config.toml
hidden_size = 320
positions = "rope"
bias = "none"
parallel_block = false
extras = ["some layers without attention", "local attention windows", "shifted keys", "gated attention", "value residuals", "hashed n-gram embeddings", "a smear gate", "an embedding shortcut", "learned residual scales", "capped logits"]
init = "trunc"
init_std_qkv = 0.0394
init_std_up = 0.0394
init_std_down = 0.00349
weight_decay = 0.2
warmup_steps = 363
final_lr_fraction = 0.0
train_tokens = 464800000
max_steps = 7712
Each number is 500 + 50 x the weight over the matrix's rms, rounded and kept within 0 to 999. Layers, rows and columns count from 0. Numbers have three digits each.

# layer 6 MLP up, 1280x320, rms 0.0807, rows 465-508, columns 160-319
515529618493486556435549433539519519451532495520496477495611511469480477522451428513379609506528530467566535519426406493494455545446427517582521544490469461460510516491424479486477525499465507418637528473538535527481523454533499615544354485489593502520529439507476542461425446496575511526452523508507550497547569511534468440505502518564445383560430550540448494407436536462519469510453505552574443476490505532524515405602492476515496588502604527497518404560445496441394562516600519
555499526568506586535503515499504487506487363476477525362508588485459532456470547479477519585467569454504480424491547535502496497583477545471554513555496568495506505491507548556551514550491422469478466438450538491397497507513517432457407482572525499461543504480462533529439398495436569422484378568539540564492455526411519557580462487431476527435636495523487505512446464556490435437531574454437541534516528463503545518573451573491504499497429517484536529481447367448506464531546548
500484478462559516392419429558478616513501513535564530437547533394530513549473609518510565471556439461528492531445482562488512486558517479534485425548461549569457532534483544534447518506583401515486566480467445523480537507514618503460361438557611495421506496477522486491464539550421520483554517473492452599452596547499460547596574494444514361450438386540526392463491533538470429462423525534410514540490494518483451517479452530606507415442577451513561507544556498475536518438559500
415537543452398465486516448478517490433466521496507553547526511529505510438435551448485480527522464529535557568453498418419690500498501520480513526590438516403454490478425444522549539518494549493437439488551541450472563486531518592423444496498603495468416448503474603510498534489396429519418430527518612504488414506523448571513485572530536492510546497453484438484478550438490526505499503481406458604490518504517587502487551486510572491457538499460520415450542539532494551518518461
517454535465480488476499476594502519627478546472415418469509501534561468400559500445549468548448435538490471451447581527437520494467567559493536418558455616485424443550419379527481452492638527510521536557557533492569525567412484428500533559590496464554538540489434483450482472512526562578495486370548478472441492575445556483459467537531502535447479574645471484450377476468488553438487505463505424516448422449525569594507547497531491502500435555583480573448438576521564482518611457
444493510533465515530602541500557496488489567550467511423488513517500418447498572486460531542476524423489409516466463494544422494587515493495533497473458567500475498525492570427464449536509485442480498567500499486504560526540441490468449374536621415508636443463475550495519460499494431483509540431487497500500405504531436599501565500468533512514540544392554500580506526443502430416476535456461523584508419366604552539498456471523527537452459480429540520474517499495447550443604496
508426484536476565450457489526510506435498470508533522467530472455478461454450384511461502462448561537511545441479460564504575561502452479392528435484506479449452464415531490545493528490460508472548476430441451553543567467514569413458488513511570485481485407580502455530496472493537507485539456539399440497475469548493497494537499420587465522520585516470556510519467445494499601508518510475494520518430564343450510528580625524534476489505551447526624483541460502490559466529641540
537445464482496498400519550538552526591503461531417445528471500477620467506489480442502427489501509526555600465531469485526437517490466482439457538572485487544544427424431417502507572487511452507462562469481498557604422548455487510532393552483418415469490513410436595502557457519502562508435456492496520496557492432459452574500461556508500483472502479527464377483516518423509501435441551474433470523530461593432574489511527455547411570495487439539471461509356459455514472469488532
520484472507522461527548548424488504636509452565490510509508482445502451488501454522456507509530522566535479564459590527489453449483511528431640515547571517407559454433482475517566559588522392442581443533498576481537558522520440467528454510542561484498503451499577480487435468417448472554521403436477509462512494547432549475554457466583553535423590447474476365577545422431539464532591505565592492474503610392488505470479504470499456574565468525513415449519511503517426504547549498
515493533455541496362495538471462468481503472502589488450489501418552510423484578428525438544525486488484502493498560394521507528409497529523436531486514522460523610501444628405517567482553462501492474470491555466507472512465504556525540500556475504561468476539448516452487463455531474432608546519447493495540512490514478472425530459476550473509441492405578470467492527510498527401464491549545440517532464561537489502563663542499560506486487415523501540618617462546453551486518480
513416530504506465413594512507513541509529501505460504438497575514465413499485548389424508556466405517469531495476527498456472589518490439471508511555524470527577483517544500546591510511449551497554377545502589546512465548580589444537493531594544475442606443506465471578370459394528505541476498471620492512473452533381548581496417563457498476491573375497502540532481496613498470471538483624558431533526462530502425524553558643484551577500364423502352442556456484524627462472523569
424518510481470486606554573461492500497538468487482462481505539488444371414439564508391513515553494537560531526446521525502532511600414501511514648518484488497518542530486392440598450501504467422537454465398543519495533474494483424396522551498519458527529499467485491547586409418493394535442417509482544480421501436497509418599531434524462533555530459511543459509453458508548492443565517512458553510507486492568513514498599491526508508436457463562590453560551411506466545582457417
596522475468565454490541496491569496495503493439423471469468497442421537501516559480424507523434481511549519504453452516576536506478381546508510589448514568514418513540491461589598478495503490479483446424448449550449449430520597470554481513547529390482546512537429635532497563485510461535446486468481446532450439498451400577484536484455457514520596524437557494520460473510440499390539541580440542564402471563433509575508501536486566493343494476475575582561509508444508501511517482
447439459599503364471476536550565564510507505479500418574503560524499433548432488526514443521505530501517528563488404478421509596430471564581621458521503506448564495466492349580551503556508477575556463550462531504547558577524548528343444498492578483504501446557541511462435660558525513460542506509437444500490576503437508589516556399479370472548464559491590512477495513527448504482504636493429553565425535484508558504492542530498488529518477459513528514556519554493447555533520470
489507592475600457480493495504567558563557586467560477456486570497483501420444452439472477500533506497551495502404470522454581551581548536526507522618442510539516556488478522547422484506524477434467577546488486485526497454539468484405488471505530546462562566549497486526422545498480425509494485517432595494539452532527473446525499510598520455433444557424480488468487572476580520513579425586554521515482563495447497478493498588523520530406421462456402478511448399473458548508557452
459483516526515459530540435542464459459473442537391536355464506430531383504528474535439481513463381445477472511463492447466463349501438583493521547433549497539577517507484426559504509531574581506442485517544528419531567599453485424507489435516544430570587441469502522524461564472604389539607410564542434515440502636489483517507464523475472402520514456445539493482522432494492517544473444462529514485511509535516510472466494493459456465471560517436385578591533552536528481570495474
474487557438515569437512522534554460517493541429455516489480512501376493432463548493467523479510460534534561520477507511465502543512497479499486463477452469399451522436510442536590475477476440439504473481470423528515531461469565486515429571461549512550511459423449451548398482502463403516591493581501591520451484505517458486585552489453478525501565558502454471498503496530543467492628536598465502521509471514490514551486525588583543519452542578564467555605535514413560478527473584
431444491507512521454475490453503511534502497597440450508480528478512456492509537534507441495448510429489528477511543451502478434607485494447438498493534592544429529520459464466507608529438471446497487471492576516552522602512515496605575531496470507477597474563506493462555592559461509483491393544517479520512580504448545541483529446532474481479490487431580437517534445472518622455491494445452457586482501484380512445539525500508476491461522536503524512427504556557425471545493469
538544490466496527496527461491571498515550494501464458446508544467390510560455532530510508559497476490508479471467407498538505529633505667535516488532453488486525547456504496509463528487468509486607542492497555514597578561428501543547490522474490474473553532446589520469529571401530493512430460513627454492494482560460607585563439462631570486505589517553525457562427429571519541473537540532470572462597598499526498419506531553557468566483436433607536507448430506552433508512511425
485471453599504494583459416494617556485576482482392378522522568439532403517460567502433555612467471428521462546485571421503459484494427586415497539512515535602475487495475531360517469606535554514543502566523546495456449506628567446515442502511522481443523502489529485495523542467597510475410383504414482548370534539480548387591501512626512402562474478520457449519498547474613484557533465519485565511476562488623635395531520560531498606511489464602541498496435501533422603513556456
441435606478509455468543457555575544477494489513420511440484526570486485596539433516497475490548389469449512484498550531538492416475508479569476601598495507509506503452444481483546557577467490488449479567551526470563432561522569448550369510551476452544599508538482517532549530498521490503538431438533476453506458495420518501482567531451517498502482490468424467436303534425486498506569537489512419645589508520487606559522441506421497555470463538530401544513424546431558490645489402
578494484517539493483517491600467552472444514533553487517521559394473549363533497473454561555599531561653588505440449535503488541492501576454465482446594488479450508424541522527508427536475476530490532456478527431496504592437491491370504497612521530382455454443478493491350545519427525471405465552440482564454509494402474494528402516458622484390431468452583472482382479525421546499555497512567521476544560375483542564512509568463555507522504543521599493456532493508501433453587503
565523487476468533515467577442646509441476544469463477521419508542514591561515504505490464518423473559468578564443465573378499484516441493602494477528552552477512511485472500550554443490564554481469497472462513477439433521449531582478432561502496485480490549472570585491557489456560544514560457433603479562521458462514491509485587557593547516481540544550564404469528548415511502391519516570481517518429424432507545530510558399545476577415522510475501513573611390509428534598559413
519479564567512429418593507452564529551501455529483467470489508565440539429462509488565584517434484610411534462449587515329508522489451427419537435447522475482533590482541541603588512568497490462523489433475525560452609520466493398515520339571464496458546471466369467599395378480407434534484540491436485557588408540472429425553474456677520413506463662518461451496532536628529425493523531549551433557470500542563565522521534525524504439374533555476466476442513457467413536494575490
535523546500563549453492423383528580575419445466457507403678516423489462517518485544456438559559586550466503609354444487511549583524475574445510558420472574472503491453507565480358550556648382454521471543550615435561412463566560487565415528539591557493573495477477427498556452490519561462416547535482615587426508581563447457520526545533502462411581540568526536526492557421438559531585561487528443453550446493493591515545511538581457503583555610564436523541518470398500547451527440
553398479512483575415459518484531532511495478440512526448505629409478634499500499558489516582444529435532507418527499509370431470505502554567577429521506536414518527479486467508562496524477569454480538508466503445433487497530530469493490461535532515492467526437514433497504506494448521494494517530576533513468476535489541503526441467490493534545506555489567499504421560472464465452607454505437506517561533532483532415496586568516502448495468535505470487574469476508452461549468556
408523470482557420491471511527545505486558556510497392560412471493476468519483578466538422423563514453455555441481552641552506524527504438472498497443500490528437522466482515443385406489594546485547491581402456427489550539531505490445446550483564404521558505457531485535442521490476519506427488488499425467458596470435483488502533513489446444469456508532469421535385528484541574541456562603445413509437452515498613520552566561516493588457449484588436466516485566494446565476528362
493437548493527589507521477497508507492466434541445523503517476576621443529497495468495534581477512458565450518525482536465509526488452474468506524542439477525562463459541462534408538518496471497460508605504431523580492503647471483511391562422508535564533506503511441489488596492594476509479449561520489530510540626437406589559500495494509436534548477542509542447446485515466523511551481519534575487545445469467523505604480547530569513453577585499452545599443497480520476607408508
514562503629471546562510459543501512455487466457512509538498500552552532426395549455546530507495468524497493532519452443468617471413465568472512441469494498465497459500414457480565479478529593518467510485498569476484598471471549466441520485581491472411534478586467522536458465437507488517499468483533465524484536563484520553487519559506525530491518533415501362444514426509452562494436564472495453505531451512487530542483512532525493493472449475456510589480470581447442576483483510
504479504512495487474488550516587423478446549491507429510466443413474485423572487471516526462401546493537454443496501482439495470470419519510514513494474522415515514515484523469467505485515592471528482535405528403556602463472485407443570470476540524448513507516525561438548497440547460530465534429422443487476477565480501383431411399526587487522588518471447494488484533495475590473473504526396508462524507489509445543476563547552498544487458495545514506475485540499496520505508458
523384505573503503443572451519483513461474475541454507511506494465385438491448481462398501544479541470425453523434562493523535519488550425548527448505550473539539560510539575493524512556492476456607470459431582548571501515521580484532486571469530586467487491542411569633507542515475485506498490587456558591438532525383490522531457437514457436406377508472437508527490492494512512518558460491576483483470491490511488521546453468488494514500448381489447512525578598542518561532568476
455525516567527580529567528533499541543517490544509455468517459497460539582505422567533442489544485586556496458504441485459481448475532566428481579506549529453463621505482522504507375515520443495498404494480478435531605500516489471438594489432504544537523547612541549437392524478478497540451446547367614536405455507436424558497553560505511451514456516483550506578455537540530457529472454507468460479391484526572427607518501498511550552487541494505512608486567415497449565572471510
573511475453476568487525464494514567505544561482434429443457536521443484594463518466486377548517493504521559490532572521503480507480510562434472480510494486506521456461425638391564494546548492497457445494428513497460582503469491625494465494485518535528491518564507556507459558505529444279523530545438536610418504471451477552502486492497573513462500498547454475479501473430508510457503465482581482470513586396431504498591537422552574535477418433521550478502425496471489528502449476
485420559448613486418448480575460505511507524550419549475531560565423469501526492489472560492473527481474442474494481457616549499525493530533505526532489505493486554571496459495465500619459551493527550585536564429640494550547449582503481507510459583430590472399468448597444525568433491449499473427505485466544527552530586492513517522463492469426488548555493527550486530459449508531545490581559440507524527504524510438501570501471473497477535519459457517582518504474538542544530434
535449652459510511493587588486508505575509585442357484510447565545483361504503476503370381499615483536452538550467443624484403580436353441500509396568490453562498481498515500530469454458488532462638473565537527425545521503518471469512449453415535538533470505484538490588443471512608476506432507458509564575490561533422552494584605558457529463527494493459422554441517456554465589514569580647589431548555556425462516522524517491510505542540524450458420475512564403543540479492443568
344525492423622469491542483512485528434488609460471478492583532584512478532486447442495588562599483563537572537452515565467555531542431436501612450547527540545489447483524482532487529539467532443501516427510557462514543465506485498450530538458486469378603436408510471535560492448525548477372528483400500523508568524469519402509458449458451454429498502577511466544447576504442470469450563570529564490449509462491465429693471430422502617519576392543506484465559390512472534466511472
603487495485617540526521470475530586635544492479467535400640529486534447471625482466494401470461501388535446580482463631442557460459464537513542507534434521579485552511331570467476497519522446486467469518512564508532547453441483414454503468610550501582532493462436485404414418455343442531572591440498502446507446394534510485468466417445536445372415455474534492511427438398512541457415548491414582551515482505541536570483487469449504529415446566635477549527432502467598520476550437
555437510560476423381485517556473494405376496532547565533462539477474538557449501490506447560474437491475480486491504457513506578423456562478529508477454556506538532448527528532445481533458451494637546492426455502557453528512518481539568468526517406511469553523488501571541544425469514599500506394474594491469407576479552546524428457502464450428554552565456512468474544465442537452498517510483519490481516500463533506518554532540533481446506530520386517490557458511540494514548467
497513529527518419508488536450552544448494583463529506510491494453523525563553474476433491458480572477514530481450409540573448414474427426541577532484528568460475458413465420412573587564536555406490546501536455398566505504507535445509553499492582455487599476484499541495482497499553534535444552480578418525522507516498531495498616564563404395491467526532516502505431533509417536492506508491517485480502463452525528594538500459582432552551528535521449477535518563464371534613495526
540448488449550548492510533521492610495543478517493485409568596506448498485470493434521498522492544461521414511514512570435506543430493532538513483616512558391504536531486506498601441518520479502527627558367480457525539524489564559514550528572471473494478438495476470489492452435433476484568496493547506506511509556488481421499521477573486444542476565612495439413455450521468504507464480528495515502444532536538495527502576559494532514432517490517488449545485503499551486510474430
483494602540471518425685508442503569442467600560484476531478498478556519561408573414503474515513461594486551564499447519378476485489511506399522555494517587466538461434470494466458423532570559487485538417436498521545575595568448536510419484520663504393523503554495556450497503444476425471524489528491496528576467539521490520529495490478590546498431546458459519499470488499554507468490538445534600472549480504452582496616553489473513571565434411528576625445446493433488456463491513
502404508380508480459501467450574517614517557554536508458498498446456517489435473499493435491480501529520494518488480465529410530603515495449549440503402489474501434541480452439510517510395400392484425516505590447528396574480512481364502546501533488510468616522395480454551453460530411596518525504456499553427515518525462538539463422487503534479533479372472581513550533574513385516557430469548556460489550442474467507483566522536587516497528569499488467540420566521519547519516470
478554501577475399466508428451459496501399469500546444500533558502611454432502521477475505500473498560507534414479547561421550420487525460515508487382477443454473508506351529491520487541498527505565474445428474530530563532479461556430512504533535487487471486407585466462506396565612442467604451427359485547440461513447505471544547466489487485546516452539491470429511522638519476508454518513497438532510543470482568582511465513451516465568517518620524599474482457532528563457548474
440519573551461431472415551531473496594521486461560469552474473542433442530452509495538418443465449492463607555517491487542492497511490484438505474475561514508515560466429522449530477530503553465486505549483559376506426421509503510485521501473601533460498415446385525448476528578480499365558534373499577510489525533487461501585565525457601445408505496502540483473476473516460441493488461621513499576535483455481502463547530508550497545469519538482527462436574435474529576476463446
# layer 6 MLP down (transposed), 1280x320, rms 0.0748, rows 465-508, columns 160-319
540421446426560435500471560575510476601490409404553493458498501498470588421474493543454554433445500516443530420470410451535509591535527489385422431483564468513488547527534494559481485541507469522559501436622484556504471512551415404476537494486579360470434516485528433450418554520440478491556567554457433461531512499491515444503415428550492453483397473490501539519507472502503528422548494506518478479547555580519504434483542543538389455510514473521512496537470511518536441452476506
498459528552512464512487457639533439355475569522415462556491447520549456455506489464566482555477505456533524419532480393462566533437537419498535506544477468508519505565492543573584483537519488450447502528557585441511431504496537460548429486516563579506508536565414563520466542470473446528453469445510550523494492492389492512471595424551568456489452574449566445421499542457525429460467450618553478496429468479422498455525635569418507607514587511444547539516601520391570578469438479
516452504482505490607512475428418466519619458462443491552492367538471523566500437521520557523613527532504500537525431541460403461500496526445509479440643485440522531498537514528546516449553529517530493477590529491450574567562497395462507513423515450591523456513515466503515502468486517482500498530575514501540503513430516510484495518450512472477558459504612504436436465472549515526494478512472508394515460449538455605516491520412532515518498498522478418477552465389445506521497529
513503561487535546368461545503509548539547475544524521536552470451538469560493499472464452451481473576449535511475471494549447441552505576546482500554519450491436433440538433465489514505553479555549546520428596461484517480499428439516546558527522480437525505502493443461448555571529501609538394508500571508470424439559501477451487520437512555489435417532524559514489481383430558567524477504481513454452576525490475374505518587523553438521503463513445498582467517422527425432513634
448531530479613521541465458490516539495511420466545501541505563395490528432519634540534543551359452480519515542439582522350435619426522501491509519567448505485472474497467534530544514492475510596410409419633476481522491533500534655516498577487419437481348489557478405477498496381402489458507600530483513401508440536491535570601497530505539480542493494497479506542524507433536552475573489478477458466495665479494474528456456482539524573474522477493484463423528463431534471513547449
482519504525553466450414521500483515599597473485576418539436538476484543495548566477503468494382501520553505429426576510505464428545473563562479452390507498458540454486433434490533545492473475545587551487447426469512446560614509544569514519496530501547576573500486624474516513544492536505593541484493471491559504508460518452492496441534475515506569550481497542503531599488507596465447565426450559421562489517456454534501549518480520600440350467575463617559462528420460495612486586
469480557492434483470477543427513514451532534549456491540466478494609586528563421544488493533547553567479554491535585588453481552518515459466471515501437519584432524521397545540562605521583481455522485457424480538531487567493586541519463548523550519488474553558488543590486456564535602546544513463481492475394528434460512401579495445500471521542517534500561431560554487630481517519477452485466499479479343389474473530486416554455552503583529483552464561517468426506493500557528526
460532587496618500503534462519420395466550462512424501582494462605515463513527459547570514495519450436475468515649424497499496446509504517474435476474546456491441495487482502482512486437516476471502520559426489516494479502363415430522479529410455544545447502558545437566492533554496509510488492471510512393563498546523437489588441384533624472429501445477460548487451531508462597507530536461511566471516501547494548575511550437455500560548525479455536477498511471486453439461457571
434462499567482475433532509458612539447577550489556392556472458536557541484486467410546587515438496504483471482540357565475540486416470445468537520558506492483401584538456516473540462486605666528547538512447397542459523493523540575536478454542490487456562505581609530503471505577587530511526574475515547451442446551517524485509392503511489501507605492466537500443514502530473482521527567493486467475476387463485483494468537487404484469502503453570549608491425505495552620566529537
548487450528527449470516532571451423555512495524535560485459548553423474454495471458484475529620524499410482455540443465512508463539612495452517464467508485525592467524500554487518554482467574401394474539527479500470446535531524587542492463448470431575483465578519573523430514548515464516491508485528463462519596469413538482505532486540515468497545511495499470443545514453519496517565449429525551475623431510526557470584499507458543475588514539526531487505516557512425529516501498
574463430518545482526612543617486552495581540442553519548512474507503494490501519558447506569482548471529456505626451442475488530499571446372456504449537488535551545521542543581507498482555428518570430563468531419615417426451496467555567537449544469431495462547476457521441391533599390424488459387590533548534552562313507543544516510436472450454511514454496509416562477462466470519474502455472548486444620553443449609505529468484406469416521485462498467441457547478556494538465536
565577354472479458482491489410475541493513476556509526458499539426459488516418508585564538474484468423517458497365516381528530479481552430561429505461552547579466562508658426484464492495485499517399453521550499525536517448494593485456509498444481475502534489481605539463551495491475566708489488566480481481526581558454564523480527417415484417463528435413390518555578460518541478488482528525494521556436495418419468579422406507497456497490530553526537493474533487617529532549460464
434486578431483462537500536410511515520455525491568392545527539447481485510475530569492494522461415515512497460355461546454475454466560464509581416555470464500465454524467460496476559475485513517571411566465507484531520538520491499501485503521483544429506556478473474542445577417558501518550492486399539456465469520476545548559525474523501490533448491528550568541582516502504426483425504430516418518544567421504414521398485505536510544594478461472458473553432487444473468536499590
493523376512516512469551458526487549467478456388541465569514473472503488531515506482425439541596480480502531474469481583499546581469467517503493456504501506506526522563553465480516609478466507498559467518480526510488495475508490459502485522634547513529607387565512497480488550563488551473496451586495475541488495523464468528432599463417395490547403523508509542496560491583471426466457512470482526554433490517440548531481569513446460434597478549356571547600431575496430519366469627
524508459382597486473493469512506556496524456436461500544481556499496494520483497523501494474504442560407539594466481420479496512548462478448439514468441505496416497536526469538540507507512489467487507555536398556514562486517453540475481539501553474537474609481420452445419488490538395567525490550596476489491573466404532533547467511532497479474481541528536512554528576510486506554452499578489454560549477433368511521400513589437486432532496521452512542465557488529444472567613501
471591507549436414567505453543462505513551472598490455549446491574465469508483443543473504497486467494485595462530486519490519518584486469534525533482581532512507587457464456558535494395420547432413534485377579506460434538446504449483500459546505588388436494492486529509437435562537530532409449422560576519494554468540448532517492523470517634539449520462538427480664515483508471428548470502461537542437543534488476501460517567508546591393510485443473517472473544534563568521513527
413537368514557462522517549462439478582442529456539476508472494510520477465469479501440407427426499565475531566409585455425471536490476538470445498514514529486466564608496440507515490551544463522526508470480568550472460446414567500445470492532474491555459560465480600451510481511483378554555516512469469584452560547572520537429498445578523503488504575556554502475513445389472529522505523552440539513549478488562503568439439604465448458472588597546535485536531563508481507562546472
517636549549474468448527409529386598378485588447446509454526547499536403453604569451563442619466540578460476462627539561470533507545456452485488469409518420469499493481451559434467469508493551428490456482418500473504499476460438470518547504477599570566594569444500515401501515563430401428549567469528562491360514515541593538404480496551547507511492459570452442494543537437472527549479512426540506481551465530452511588465483499554407458575553514499514500431573503474466483429478424
577483551444521417491569490455581457520444531562515525518492484535468531614528493531501567455527418541613532546600514498464531467548442499600425525465479531558504490551614513542484541510570483492504601433441461443571455516478544636603466509424467555507432474507540477521546474557569584521464595517516501564500410464490474429409635501525442481443464489511493500458472543504446481606495563465606507448532460549501468586560513503552446553476565471467534417540499481434511537540539525
426441506425494533508446536435528511519553489542485498483466605436471544528511474448532529399509497634501508490464474465549501453477420575530487474468412443454438526496434500458435566524500580495567430493473493481553459382551451445462531511460584428544583458593496513493532495499521449570500580396523530393423463523554448472629464547490367433503451566484506603585448516490601455498615490526498483534516466515537493505546528490444507549446519438516436585419553443536473419484561483
470534543492503496423559558599527605554521487499553492556507472458555504590475502572510409504573451492571529505521591577586444479535508458447428405577430412409444430502460586578506450565444449486562493487482452553531483454500484485498484449460507490563531570443482375461502437547446447498489487445515485559474496495433514446448483500504456448540520483499411552514485480476433519495626523583564564389557464443511423545552559469562499482498533568538584499506477516466468510502472443
431543488429507407467546530576383626414474481507523434454409495393430499466500389476517460529566585595461592534515572445491547518521470443525443548481521537499564493481432554499504477496472605598462470545616465598573466482553498504499550439516501516408463535453499540522515592526521572554559497542518541454587530413530502368580515512475493481470446518481446519511494497535513526429487423547626564542538492501383488495389527448449520603479552407464429568481542518451366409523530510
408529489584530491498498483479493337478542459434462473459523561434472431517482515466425576475510435472576456453486413520564458459519529476438530523383482528438486498536536429481516470537484484536541435399585535492456503552475516582534490551526497481519491503555548554562494509480515505468455541563423507472420484504479551480427478534491495403522462538495463482500523453490547483555523519530455515464487569504523454508531515528516425516487433531530525436486500388526573417487465517
556496489624559459474429412575431422504518438512504474466508508509439469587382498503488530494517662502518595526338504585514508561518499580493506404506543476591508454544474459485581413589470452493470477464486600474510476459628544456518494485541478523381461479490506354534410417481542421527482407567467447461513420522489471451519569547492485496537496505556493478500463504490443485505466395482459478483461487557548520521547518482517436410443547513452489522449512492464521479555546449
454512489538411512505476525483416608482495526446530603406559580336531424482485479607540490506496531597418483448471531520462466601536412546537568449448606509489546481510461514671454598575501428475541561561562490546492554425542514428582385536418444458541483553451563472480517505537537489491475561492516484535483480544507560430554530541473516550602572489611457539522498506481450512437516455506570532394517623460446550493489478606626496598506506403462473561536480431509578606516488351
543470527403438532426504500478518397437462544607495501466486489550552483382489504538474592551476462466562502486585507520534498582507513510426470557479545497485429558495443552477567437428544533494503461529588459518452542470588471511588501416483492571473476480533524518523494420536496513512473514492546514536503460608590503553481589552474479501540484565532516477515468530579559501486472517534485444498467462442538469453554539436492489419510519487506531519463557478542532511461444512
496489462500467466405400605527377424571430462579572479399520522580508506479455476491522538516434541592480386555472477536495403497514519482496454492574506346629481338477525430471474550448461527448450510433424606528446537424445455601538511553487455434562463409532469575426571429491509563514518484464476605398478578483539565523440530526475422508432512576540443613558488468531525518484530472493510454482491536562682488505516481516554476466462596468521483483468501571483506537465453483
455523495474464474506423532404560451602478606465518493510456533458456526546452479536463496449525508445460485542549545490564519467524529533494439596414532463472523602419491523468487510499455423485494456465530555430596471469531580491492483427451499444482422536602537485536575459538552409499482488455470508522490545562506493442506530494483517530494444456490504553557501496463458540441501457504571489482505539494482513512485442515553428533493443439529534427546534499481421487478582546
562558511536505479535561545528506539408539467497468479582437530497511549463448508522458589530535507438446500479735521498468566523456443526488508491446469491510566426523545535527552429517567597522507484500454477477437545492467525554468610604507457531549529540527462471551560493554464536487475488546485476472560554540539549449481570535507507552511521557404535496516465443493483492536496449535431448458482458566544486432422543474509560427541587490519471451554547528503493553509419470
537568481502504446548565538419512465474526492522484544489593514539431485526543479560441614444535533509586521526549511520507414533577528589523544429543554535510449500534510529488497551449450463466456485518473504575481380471453632539478432523559497533527548498524565497503526444535477549455405497487460509552443525504406473556523455514508542437490506526551478458509497528497581438484439486553570648536488485493456449498540434407523458528532489486458518513459554519483453597513444556
512513469410506491516522517504473542520548415483557419511430520501441547628496559590482381525491530428467491509436460626538479509496522482471531566488461522403492553497427533450512452481507538594509513450507484525498487481508456404549442542506483369427425495541565484524535444482513449539473523504566499536464571455479452428496537512402445545462520491551482562586480454459562481451520489406468567440355494471463520465473493494587503511360478537550526501563424487481505519525509455
476484451499576580646465502518540454494658509445516521475527501532496523470374473493599487432583531513502414584352478496433473471423537482440480521490477453510500466530528528519547452453515490421509451461558533468436546520484457510416461532493490480575484531544453422380445515458460453509485545566500566476436438512488449473494534495474448485583414545483465519518485632526467491524542394453464532468516423525484485493515552523504397515455514423522537551468501411379539528515507567
470449534522538505495495555466499462466461442484492511463503475454531542436410504509454540481461472467509495559494391442502468476531420522569553501501387592461461528530533391596504475399493519480583565510537427506434487535441513433464552477547501438459529443433515490588527484471517437551480492442515558509495532511531595526574472503545507487463552533521534541519535518549447483497530540516385536585487466543516534525418550564542459520429482477494445543627550502499575439573520516
442446521538540460510479449511517609439441514446516434518487476448538563480510466535545513509510584442522429519787450481571476510462476468499422505495500454453530492527493567463530588548526538466496419529483508516458580511443518545485518521438542509544489494516504537495538493550440519377480548462449577549410500538495504493525613443580508486533576577496526520527513476513523518625405465510439500508537493415514478514525463499497501527566534470509453439472499510452488592491454518
490493539505560616586502534497448518500469502423525442514557469480596564504576528540426486462554461596361455532432555461438446521446472518544620465492561505550518499477630539486555505462557428540457502382455578392504588469516481456569529475483562431429467489553513483455539423552618501526454405497541474655489558600490538576485441470552461519495514480372627644399538461495504460458364502595475531530346472397416484505488554463519532530481511546500460516458458527502535520549487453
425477547535405535405425579505503538494546479450495444662477547532570500470542519495482529558508481428463709476497474476543472557442590519414523416519487513536501530480517440567538480576432479456504501470586439478544320513495538488558462466364494461513474540397585486516494484527493586498461438470480460392460555501511518375562496554501508480582508546483600481543498476511610553510518597488502481522527517538543610426495544493531475514473567549465469507498491566554482408547529553
475483536624525516462509441425499572513471484537483478539560432452432398523486400533586558547456380405447627423375500546463421439497414548537499572524586447487522552412505586498489504539512402400638493433499494455295447391466536443555522482513515433531503421547471400546558508573400497434500491441504556550466484479451500573522509576663614469548535473483513514486571389522550414538478411390566507405507551514450482430469455517602507541591541445462557468514534604556557574457541501
392501470567554490429493549442597536546449500451472485460512570455569515495501500443565514463444496545485525491452534605621449404527476522501484483560508485549491545520517536521543535513514555548549482538509523444490472577473532519470494409508601492473462472530493452508452472537496439561486466466504507451475532453460517503427405557513465464573506546395534439580536490598493468498517491539572525559536509508480517521502518517525489483458478473499562491582483452513498486489740520
400425605458613570535525507622423555539490530503521378475556534524521438493433513483500452451543484471511467532451500581573479473376469476493442532474501541458450473476524425461557494549505501483540494437482462461478488558560507558522542502468532467501465515517561439464474480613532563485530633519444514463553550466563568529501594476447441565447403429565564447479418492440504459529582313463519484522566518483479613512497530454554481447439417550490540455547462500619559435583509415
569488536459538484586535456485529516527601453473492548526482450544489567510384441458528531457545451525486542484497455510517520480477493569437531422482445518496445439569494504494462507509678560553617444563612480432474618512468444451439507503494601572561435533534497382446475425435460529519428489612444453460483492456520537515480499499546539591514434477465527442425555521501533398514561502539518478471555415495514489540418421547492467382445543551565455490487445485471456489507466464
444516501465632537468504505567458521491485619462515480588534492485509463587474548479442431544523568505412539502569403478500480484503540355494447472434582456569519471463564443471452506533558502470421421439528448524516543536598426492520469511459544543440468407512461442396518540402519515562566537535478465431626444390482419495537543490413509535469512520444394540531463498507573477530532449432596603416573525491471522492557489524429426544541491544501589521478501560462526515513442620
409573471409545522470426410418556452460464442561531448524523468511390485508496427490516492522433513520506503483520512392535381507622414510539493605466553518410474491564492511368550510535461483436459477438538565505521479528527495499413454582488594486422477535455477467415469549521435496531511496474517515416481420486495435488528455527462495606518514473483488485546441479543561506426469480483508545470539513530433485510502528502486512437558454556481502569450519498510572506479486431
558440484470512500465585518573390511522566546383454538517465575548476636499434499537514483562487430523404393447581471473542464467478443473567445470538537444452492475512530542512460467493489423466537543545519435565540439370514356491539445441429454459479504478476479457518508520451381481500513590442472388507477547479555608486491428442433486613463467484586505518438536536577550474530459459530485512540425518483461553508495551431402469518528481523570471530533484480469490534496531457
460369549493501538519523487510516456534473512468603554620480494476543449463522503513552576483532444547507465503535396521495526480616541491524407552580530423535483516464560543450503516453474445497485555450501491469492498477508532469562564587618486466445601476509446557542445521462524542527555430544553507563507483472491496517493530456564453484584571520395421510534488451535468448570450466579470549489566497419521521458567479479547448516510408475561588483501435527510557562522460425